From a checkpoint of a small transformer trained on Wikipedia: normalized queries and keys.
Each number is 200 + 20 x the weight over its row's rms, rounded and kept within 0 to 999. Layers, rows and columns count from 0. The size before them is the row's rms in percent of the matrix's.

# down: layer 2 MLP down (transposed), 384x192, rms 0.251, rows 368-374, columns 0-95
# up: layer 2 MLP up, 384x192, rms 0.255, rows 369-375, columns 0-95
down368,096,193,189,189,194,194,183,210,186,195,208,187,209,186,203,225,183,241,175,214,210,208,201,205,202,217,206,192,194,202,179,197,207,149,202,211,236,236,192,191,167,186,190,207,205,251,188,205,180,161,211,215,242,211,200,185,137,178,184,194,201,181,196,224,223,208,190,194,210,214,204,203,234,176,196,188,186,198,212,186,180,200,212,194,253,217,180,181,178,215,189,206,214,211,165,181,202
up369,101,224,197,173,190,184,189,182,196,201,215,212,223,237,199,182,177,224,210,238,214,199,217,186,183,206,203,194,219,222,190,206,172,183,220,178,215,181,176,200,217,184,172,199,189,260,210,192,166,219,199,207,173,212,194,204,188,233,195,202,193,229,212,199,180,193,181,169,192,185,210,165,214,189,173,189,191,222,209,186,166,227,211,165,211,207,192,241,217,216,234,203,242,194,249,216,183
down369,097,215,207,193,194,219,174,202,191,209,194,168,192,172,178,238,210,210,206,222,189,169,210,217,185,161,207,225,195,199,212,173,212,191,167,184,183,208,228,198,198,200,172,188,211,205,208,230,237,194,218,207,190,187,197,184,201,191,207,177,235,190,209,203,201,214,185,205,188,180,183,196,184,177,197,197,226,242,165,198,198,204,183,202,212,201,227,213,200,163,225,185,204,220,224,189,172
up370,101,192,179,195,147,182,201,173,177,213,192,174,160,179,216,189,215,203,207,209,182,173,195,183,212,179,193,195,208,209,208,210,211,184,208,206,177,199,184,208,178,181,169,192,223,183,204,163,232,209,203,209,209,214,170,227,203,225,239,224,165,201,217,171,199,184,177,174,211,178,234,219,226,185,205,169,211,190,207,210,188,177,195,237,200,187,203,195,176,183,200,230,204,184,211,214,235
down370,092,234,207,179,200,193,191,198,203,214,235,209,223,205,254,210,198,211,215,203,175,209,202,197,208,240,197,211,192,183,215,170,184,195,178,211,224,186,184,197,196,197,205,226,146,204,197,235,186,226,187,203,197,217,224,188,205,174,187,194,184,195,208,178,196,201,244,216,207,196,225,197,182,187,201,219,204,219,188,193,187,206,229,194,184,199,197,151,176,192,179,240,200,205,166,223,194
up371,095,193,185,230,238,209,226,217,215,186,205,233,178,225,237,230,247,151,167,252,178,202,150,217,198,200,234,197,213,206,187,181,218,207,173,184,193,195,208,200,228,210,206,197,199,206,192,203,233,231,165,193,217,193,201,202,200,217,173,227,183,173,201,206,200,218,220,181,203,189,236,171,180,203,239,213,222,203,219,219,165,232,175,192,198,178,201,203,193,212,220,172,211,193,211,206,167
down371,095,181,221,198,175,212,204,195,233,226,189,198,206,197,220,202,206,230,180,180,206,193,210,211,228,201,199,170,202,181,201,171,180,194,153,227,241,199,210,180,182,200,222,201,208,173,210,195,211,205,181,204,195,213,160,161,217,202,230,174,183,232,182,189,206,187,188,177,178,201,168,179,208,226,224,183,182,182,178,246,169,219,181,220,192,192,216,238,202,224,191,205,196,162,221,223,204
up372,107,197,184,232,184,192,194,179,222,168,194,227,203,186,217,202,213,204,143,199,208,219,208,234,186,181,242,173,212,208,221,235,196,196,199,188,177,213,215,217,236,183,202,195,233,205,193,212,185,218,181,195,186,189,202,190,200,164,202,198,195,181,169,199,205,224,221,206,211,181,189,163,200,210,165,187,224,210,214,153,195,227,192,187,209,176,201,186,184,203,199,218,192,222,216,189,178
down372,105,200,207,170,188,234,220,190,190,221,216,208,174,213,219,210,218,187,221,196,196,190,234,221,144,219,196,181,186,211,180,206,225,218,180,197,220,183,165,201,203,237,203,181,216,194,214,196,189,167,221,199,216,188,210,194,178,212,218,208,218,232,173,208,178,197,186,196,188,213,199,203,216,176,188,205,224,222,176,224,210,174,233,172,211,227,182,222,210,192,221,208,178,198,205,167,193
up373,097,180,237,167,198,210,238,186,213,207,208,198,215,216,197,168,181,198,172,183,187,209,233,213,168,207,202,186,220,200,215,189,219,198,191,194,203,200,188,222,176,206,193,213,208,182,208,187,226,194,194,193,162,203,224,192,217,212,213,182,218,218,231,192,228,210,210,185,220,243,246,218,234,210,216,200,254,187,195,134,221,224,191,215,211,212,197,202,194,186,168,244,185,214,268,237,185
down373,099,205,203,206,196,216,166,160,172,198,204,223,210,207,198,191,215,265,204,230,210,235,211,211,188,192,200,214,186,160,217,206,204,186,213,206,208,200,233,210,195,185,232,174,207,224,196,187,178,167,192,219,219,211,170,205,187,212,201,157,197,192,229,220,181,186,207,214,186,179,185,170,192,201,181,191,203,218,177,231,189,193,188,205,159,200,199,227,230,217,199,193,179,231,180,218,218
up374,107,213,179,201,200,161,220,210,180,223,187,197,174,199,199,217,223,215,239,219,212,251,185,223,151,188,171,223,189,203,240,180,169,159,210,183,185,216,158,204,199,220,210,218,179,213,147,155,192,231,166,227,226,184,221,205,195,178,200,197,182,228,203,201,200,193,244,231,208,215,205,230,199,202,189,196,179,169,194,187,209,178,154,183,189,210,207,180,224,203,204,205,215,215,184,179,222
down374,091,184,211,225,269,217,142,205,166,175,191,210,177,238,204,176,227,172,181,180,197,193,196,222,209,215,222,240,215,230,202,176,194,204,191,192,213,240,189,199,211,190,163,159,194,211,221,192,221,206,195,208,166,194,206,213,201,197,190,195,213,206,199,188,200,204,165,180,197,184,187,172,248,223,234,190,207,211,251,181,196,186,209,218,202,192,240,213,226,200,177,241,226,193,194,207,193
up375,100,215,232,207,202,201,197,211,202,222,207,209,204,217,191,166,216,209,194,186,170,190,197,189,187,225,197,181,239,228,176,204,197,200,181,202,218,186,227,195,238,220,212,200,190,203,226,199,178,248,178,210,218,163,203,189,199,239,194,189,202,171,214,208,198,219,198,193,188,232,160,196,216,244,182,204,205,214,185,211,239,224,220,179,201,186,205,229,230,229,193,192,205,222,186,209,200